{"num_attention_heads": 13, "num_key_value_heads": 13, "head_dim": 64, "norm_place": "pre", "norm_eps": 1e-05, "rope_theta": 10000.0, "attn_scale": 0.125, "init": "uniform", "init_std_down": 0.0, "optimizer": "adamw", "beta1": 0.95, "beta2": 0.98, "lr_head": 0.00326, "warmup_steps": 273, "decay_fraction": 0.313}
Each number is 500 + 40 x the weight over its row's rms, rounded and kept within 0 to 999. Layers, rows and columns count from 0. Numbers have three digits each. The size before them is the row's rms in percent of the matrix's.

# down: layer 6 MLP down (transposed), 1920x832, rms 0.0261, rows 1288-1298, columns 0-207
# gate: layer 6 MLP gate, 1920x832, rms 0.0272, rows 1289-1298, columns 0-207
# up: layer 6 MLP up, 1920x832, rms 0.0267, rows 1289-1298, columns 0-207
down1288 095:566548553416484510525546486524484529506477437494381495518466504463497479500490507435449481494456530558459484521551543519470484433534457496427538514464494491534489545553505516498437479516507530507550534498477474563501468497476478559478497544502475596538475502526460486442475511499453543510475509539533493451502506465530489463507543498446442480543531508464533476612535520442490564532392490446553494534538557476436482542487466464437503531521515522405480510444520504516569484493499512444408502475540533510540535501532455460572521530543429496418522467456407574580435510488428490483506456441514456495514485484471456531548508512584
gate1289 126:470423563551507503438525475539534433481470499520523535556486452512486598486507530464486494484507563506558450545553522536453473534493547524527474542471523453527463486508515449450454507470503557403480511493527509483521506490508537494405508549545521536393481472557529496575459491527509520469464445519507528428501474524543553451519488483499489447561466509527484484523471529526564473546515568524539450485514418556467529563526507503483493486554475585459502536555477515411568439536555549497490481437503526507532498496503501485458577509456499547504483563479495486567446484488488465507504449492482501485525523470503469491455434512538
up1289 115:508596440498507467577473490539444551520528471433447453424524485466502482476494427477542525528471494445440525476464537453523552537486474447516562454568497539490505514493463525528593519551555387561525505549460473467480501482525506532535487505484516485497509616476511466427568485496483511482555513452515466582461501452491504565491515529461492496480493483525518521421506485569447582506503452493494514494495596404539460445495460505434519503453522471540519479485485478559501499506471538537495536542457512476503488473494484494517472563571506517473549479537521452476523539460548547501467572482469522476469462492478554514529606494501
down1289 100:511423522549483479421540479495512450445422475537545531569485492535487535525511487500448483459539480484548473510545519532425416535517520548506475549503508481550542466529526498452489437463431560439506508482546486518500490480484532489432524526456542517490492455519515510527444496468512494489439515549500550461486469561539489463512527463545509546503509512502487503540488541501553469490526591523497440515532428548452549594516542506523497498581519567435526498535523535411539551535517446471510428436555497535469477502479525495488544441430462503502487519461510551498511444515444461507514426484497523516525513503503464517453419526549
gate1290 084:575465458506429498459558451512515520516554537454471442493538457575538494519503544524528484528514511479469487526516500527497453451480529538462483526505486545525497503470479517487497487502549422490542454564487459495526503491507478510543562466487480424452490458424502512476488492577426450493526529479449492519566480487481518530519458488543477460487510512510543552540501448519456473428519494504478505517519485467464572477525513551471453473513550505589437540525508500509449473481489492540524489562486473539534394519546506480514493582429429538469455525523477532574517491487545575502538469550545491499544461460437489490575511500526
up1290 091:410510519524402558491565549533387463428502461512556509458451575520538437516530545487493518519511456503495544547486468471446501491480447496497422556533562475488543453536573533512507480529465512486494524499483491475484509453516554528490472506486498489525561528504509398454484603495487487509488472408479362486462532461509471475466469506509509495500539530468521490573518464456540475578511557501504516475489575528510577539500409412529481496526443568473523499506436474492458490466498538506458567571511509445499495458569512480530439544476532470493506597505491538466496512520512468479512613465504541473519471461539515521444502498391
down1290 092:466456490519620481437444503402553418530475511515560501507509539503421537473572500531439483496570501467524429530536500517567567568567474486547435589524469434521478535481461431505540509463564440502589433535542472543477516527477535521477503480425536504539494483447479529487456432491480527525590455494564529513528534484472513493463510503562537529467520516463503512541517588498563529476491456453538499460469528511433546481441515562567465487490497523577574511462519414493426452451511512551539526526507506445438504518436476508468502535502560533480454494510553440416467488544478428484467495545483556514460507564492543545535519476468
gate1291 107:514525545442527445541482595420502560531575514451490511437475508508518507565536537541520492445518468454460541482519607426528488559520512571543487495525509514577499439427520492481480396446577508510480515505457468517461472583475484507567468508496562495554535490464456446490500461510517531470532492592528441436521525502577488491556478498535512515552472510501564486635513510478539449500520535457443524470549508492513517524553503565489554574513467484534483494533490426462500501492494472421395539537544450509530438528439536502493513554550564499533491511490445512507517516599501522558473486533472429469506462571478507466505532477561
up1291 104:521582450528451533437546464450461576523557503561525515508441545577462516509484517537490506510482443443477511450500449511426536404508534486436531456564478492485536429502526438449492487519462545443448464498496442490553537540482498544531477512403543446491497456535474486550543585489470514494516499559465515505573464473501514428491506484466400504497492563452437487469543497460450528526531466480496498481546528449494507505502513463574561517525542472457481556587469509559460488525506447496529427563439508485500577435537509563573518472543513486435544540510581481460548514506470561612563517522524514465476537506557433491532528519582
down1291 105:484499426436517440465517564504484494494520413556559461496466472508513501481470525579418492537501500565470513555494496499459493494458589512492550448434480482473485441563505478502489498500569518485497515522396521473519551435560518572555513553463554484467491484491535457606463476497491469580489494512477487472516439454520375572584500501525463522401474388531531415556511618542465476545532490445515495459486514412485534476558520482463488471548530488505456504485478511567450574471422568426495514524507504477562527459554463520496397434545507501497461493492503432467557516515529469474506541536509519531477591512485441455478544518482
gate1292 100:481515506536494508480494465487558472518488497418473472491550422490457548472540473534496482542503579592466475535439560555498475490528525543485497521424478578536536523470510484523524555465487564525538480466495529498587531492520474529570499397433451568569456558455545544457482527464583502564500519493547504534550504514470412495535504491546520445462508470437478426498589493489452496474462466563503448448474467449447495529480465442558551544527548535508597523533473533503493473547540587442504522534554503493570472503500541492479527450517457520479478481439490404453431528488509563539529434535496451484513501513491492497538449460467
up1292 100:493481505514522536477537470526496476527474487512502551520552540552516522551559512442457544482544444496519516571480510487499506482556558471496483460461475530446471530517422453512485462527485493563504565537529499559534518464539477498499384540422456497557452437421499487520524388563482530495395469481528481524434499547461550499492484505456456541468508514509473504394490551512508489471504519536497488544519486557551476492550517546437490483518454502485516551533573496457549535536487422544499509440502572446487501551441489490586501487525509535567490575523494522515526453427481457531439591476491430479431498467508510500518481557511
down1292 097:482503486554476493476480494496433508443449511543532522542478481507563464493493513466507556506520495465530504600531482477551473471521443426500485505486453536471496476474472498487557529551427507549482533560505535432508438509563497442471468532509574511503423490477504529556525472517609456496510499481507473434449531484472503486514509475463546570463436490575485512485528541529522496565586511483477528515529541470525521502536538489386493594519514472483437543580532434467522511508457478537522487541553520518479512477486506511546467510472558448545501427535540520532564475476506450444525441518585515504526570490503471558499482498480
gate1293 103:496514597519503502593501465584492498469425463530518474475494598488542477426489458516551440526495515468525507451491489520426522548480490469495525442590569507446561551466459522485515456513430517522510470518590385515547485490465526429539446480491486480470547495496496409471537515433541544448476440500524528462460435523543499530553433507444547503434448546503470467547499464512438515536462427381417516604568555553476450504537485477542473505491480445460428410494475537462529524476462439531481510541552485502471507522577572517510560448488476510483466530520559478479493507551506457532548527535530542462495439457479513505470489556543
up1293 104:565469534496516556528517506429525507485618580492473503428494468490524455571535457545495440507565525503442463509506554475459570420516467511432488566440479471520495555466520504547449497493493559451585582526511474541493496529449485499508503472486503494535478499546564472506461460507498471485472507531506519526599452503516477476511438461528449511464575430482529494508442518507491493487493484508483472478500456502459420613497542513532561496475525570508513482492505586568546493548504432451470508497497501536440502551498495495467507524470450476578516486537460478492509515481534458500588525490483397576527527530501466550539510433524
down1293 105:498550501493546478559391445523472470531494407579471483572522605522566482472474525555479385462580513497529474512469546540476579512468455443527552467530546556428544553547491393450506482471424452529449388595461496517472498495524501509464527517562479422493553475481479409447515527473540473513447491507468485579536458513472424547571518410473557540474474477483504523489518497493472524508456465457514479442452590540485466472472456535567484458444537484493433535514512563495525451544488513507556507529484485488525464510504491485554510431545507533546467490560554428499524526527500475445532514541497522493521487498523474385461525485482
gate1294 095:492482490471494509450458499513448488469607491490548526482522502469474491428593500462522504482521486477480522495495509553419510457463476505487456530427535473556478465452573440477454568474531510446500441547466590467504452558514433562430497445459559521577521446503521521520448472469469492467523476542492446491482525507519502571540568506452510514463465452543536497544419513483535536515540523509464547529467462412548549405581529548491457457457554470482538504559506517500459525474520510440551570509519513519465484453528494486464430488450513549510512503564470486515459511518525533500472486464559453466438526547441538508518518493475
up1294 098:522446464573546481514552534506446427504537478516492530497492482452517546417524542485475504552483475535528477410452447531514507417481532502469452521515455444568459527505555470528494541478567485506486451580419470466474536519473550500451506472518523465541466546518566470486474493470476487502549519494439500532488406476475492508481604509458494493575466487463463550453457527473525510538422541531544476446509520462491507408477532476497518507478500575472506470578508564519538466535439514549532501474502502518477521501553449483466480480469413515510449446531497453475534458471465536538530508511470515455462630489471525584532535507494
down1294 099:445568455531472495516506502512490519547392502453481462435513541549560507496498442459479566458534547533434517529493440559443482559552483556454531463512441520458517488477443492548477528517505440461519520443489537506510494541490568415563411550506470492477497525559468512557575484472520488560483559551461516491476496488436517410503491502533513479491492521486514488433467492485437481490564555454482524580571476502519512502407481457569536471534468535542514408500506486535462572439517540472455537523496468471439563509554490478569507483490482508535489549552513515471550533480498513446479498576500457510496455450493457526493508518505
gate1295 114:566484497460493395552529449449531471577447493512551470562463466442521513510462488510533476502454512432507501550555515591480447525484485470533389497454570586568542527470490545462459512531469547544537486625530527511498436392526528526596445530496430509569488516515482481509425501462458443468501539505503590439492493503510493538533512415470529484472452514546514505444572524562471511521510512490435543435459636516492531473518484503484454493497505475488535512515498490483543503448454551460500594526517515537419445529493572475505496457497515550459501576540508486538478497507467571509492501518504482469501524461518534415464466569469
up1295 114:557483478468527460467597465457532449546443570550483461526510472517457485469516572498504438499457478470523466496478567562586491473446464421561498492502489518482549539470476451531555569463526576535541503588550474494522529504477455485539538534544477464536511534526498425491488515451486519456518467464485505477518454549534470468463469394455446513477425486430526521450522525515444496493485551450501557435526550457458502467563553550484490482455508522483497492443488561482521532516477475512450564525503486507494520492477527506436465445487527533480469582493428479501472484548518517531478433481513490467514503536519493517520504542444
down1295 113:475495529472528406586528472493573475553477494426570521512506516494525462464405502533509457435527462528497470539462513499511409436482482515573499476505472489490484414464492521465452439493544576515552486516473525482532508497468490492470477552485412488519454483528516484520487555516504488475462495523517557462509527480468481535499476418421501451563378563540502514462487486477480512551479473522476545511470573492526481463511507472493491537423497519465513512536536449522501513490410492491512538450453447508510469462522512464443406516503518475431503442525508459504464559461482504479458500521481556423481550518463529497470498481422
gate1296 106:554452488526567468459500533528549504521506568546491497503528454501473555559424377504536469522508520505533464463546460475517546536484542497559484478521428475486497524496547529520546566438495497499489493508474470465498477505467561461537569516590516497464462541428547487478457514451502495470488507500525484510476436591581523560508479580509501550482572444453496478526484493484487504527492462512455476552445406507486460496522530543556491507469370467490558409520532572473517532467491536434569466465521493501442522512493520500555559501503540581452458549530460505514546488538562562609434549520500435514541473540495481491522524414500
up1296 105:530482460552534434479452536493494520474469511489448571577531467547542535552561482471497510532465486482511526561470570583578504465428478531530490560501554498501576516494497415491564545487539396519521468496453494440489523525557422531570564498524494565556497510508538520591504487437470536487456466498559495384504578552481515502477525462527481553507533501479460517488467557441479461500538522555493454505549470473517542492477497508475477577536466516496525472508547490496502486443532557570620507481534415454460467575407509466434509481468419511497466557496548494505581455523486515522477538482486475462544452533553512516497548523519
down1296 105:522444493507524532446495506502450537477505526509456464516490453526467565538508547440463499476525497490550491546519512521527461546522475541513507532495525494546470499522473534471485554494568432522504536533502457520470483451510487494499463565480518497547464491543503512463406495444494480497519434544562462448451446543501619475471462547501503627543500493511557386511552561548507531466510515505481498535461489560476505511486556482421471488549492472511473473481505504523508472561409449519505558505522471548420491549403517566446517502452469456470520558510516444578481492428538505510482529365512537531499426442528498450500471458544
gate1297 098:475526517445505432513431612468419459490454519559441486440559539507564440564544477524539533520443465603451555465454509510502476532470632547554497489457524544401450487521477496518487440481566437503529490528559535480458530503512517510502568512513518522484516551559384530491405556514594536577485564468505505417500556487524507515546521480495486486446489494473532527446525541490522471526516547520492565578490450535517498488527359518532551526500505501523513426525451461522548539534483471455480558492547488464482508472498469468509478505471380479469551493527461455544518529540515582532533507527489445534446509486523523463466473504471
up1297 095:424515506542474498475509504531463532429532515519486501575466481487467513504474519543571457525461451420454468520572532474507607496456447466525520507450481494506567530492477519519522523518561483458437476531517443467584486525508542486474488480515471491491531548483501443493505518500515511437477497452512447497519514542498510486481432540472567506480507457470487413524433505562428498478469510424443593540573506503467584526557477477461517501512455495418480595523504468495527461509534472533496526597478501574451511509524560577532534516571492601531479594472432588483537518493546480506503527489452474431501519519537552545483553548503
down1297 099:533519505459520455476480447548465482494567459482478472608518480478432467440445531503515510530576523542527469447532483415547570476486527435476503566517482447513535502465434464559502481471516430505449419540527484474511538493488481459522506516476530482493533534542547517476493500448513551462467473508524495507532458458478426572475470514520482458422504477509456380408540505546466484580508543508497515470524485610551471455501528438480504521490554572484448512534493479534471437546435586485505546590525492508484508474448552482549438427456510444544486482501498490535484482558506415429491507509428478514518454496555488505553532501507
gate1298 106:504556571486462610506474504439480537533471435431461443460533457536488559545505517534579485483505512494518496528551572530453491594436461500521487462517484508510517493545473495480545534518542512508546470562512522585549469454508422538470530535548501464491378534429526475507577506554566485488546484581474497458492523450473447490525467451557500496439417529508421522499535502459497469483547550428524522502496552426494494513571495492507506540451499484537500560565534430476543509492490489541483488498507479500512475488457474495469605496425550506528489517486515470480463564518406534495543470530493481416579560504484498563541538454529
up1298 103:515483525486496490393489491411576529480514507477519562523495468407447486523473506427470461451488480470469509450533568528506474491466480471499530500483481456424513526477530494439521508566460494518552507468469458509534423515418541508521464485468471569513585514527491548505526525469487493558506493494455503433511439456511545502536464555478534485520494501455492511437443481453461477442460415477474513572572471526522501509519493526503520484518487550497582488446541496590478519467551499498475492614500497465502467436490509483499442448455441567441475576449492522443458442509475522523445444545444472470467477494526536510535482508510
down1298 103:432467515495515550484590438503449500466480518443435479434509466512433542515551531462467469495530460484560505521508472547490413521464525462505486519507537534573468577443431410576511453483458460492511508479521466489580508453490497529456494516508529515531456471438526525501510494473541475433488599519485474478539464534550521525530515464401505474565514496455545505558502529535498557496515513450544527543477451537488476418521450462618552500491528534567476550523560555505478518483520556540518447475499477501513494575526528447393544516514502451503404561560593553465503458501533471493483568473588557516469490524470534457456512501546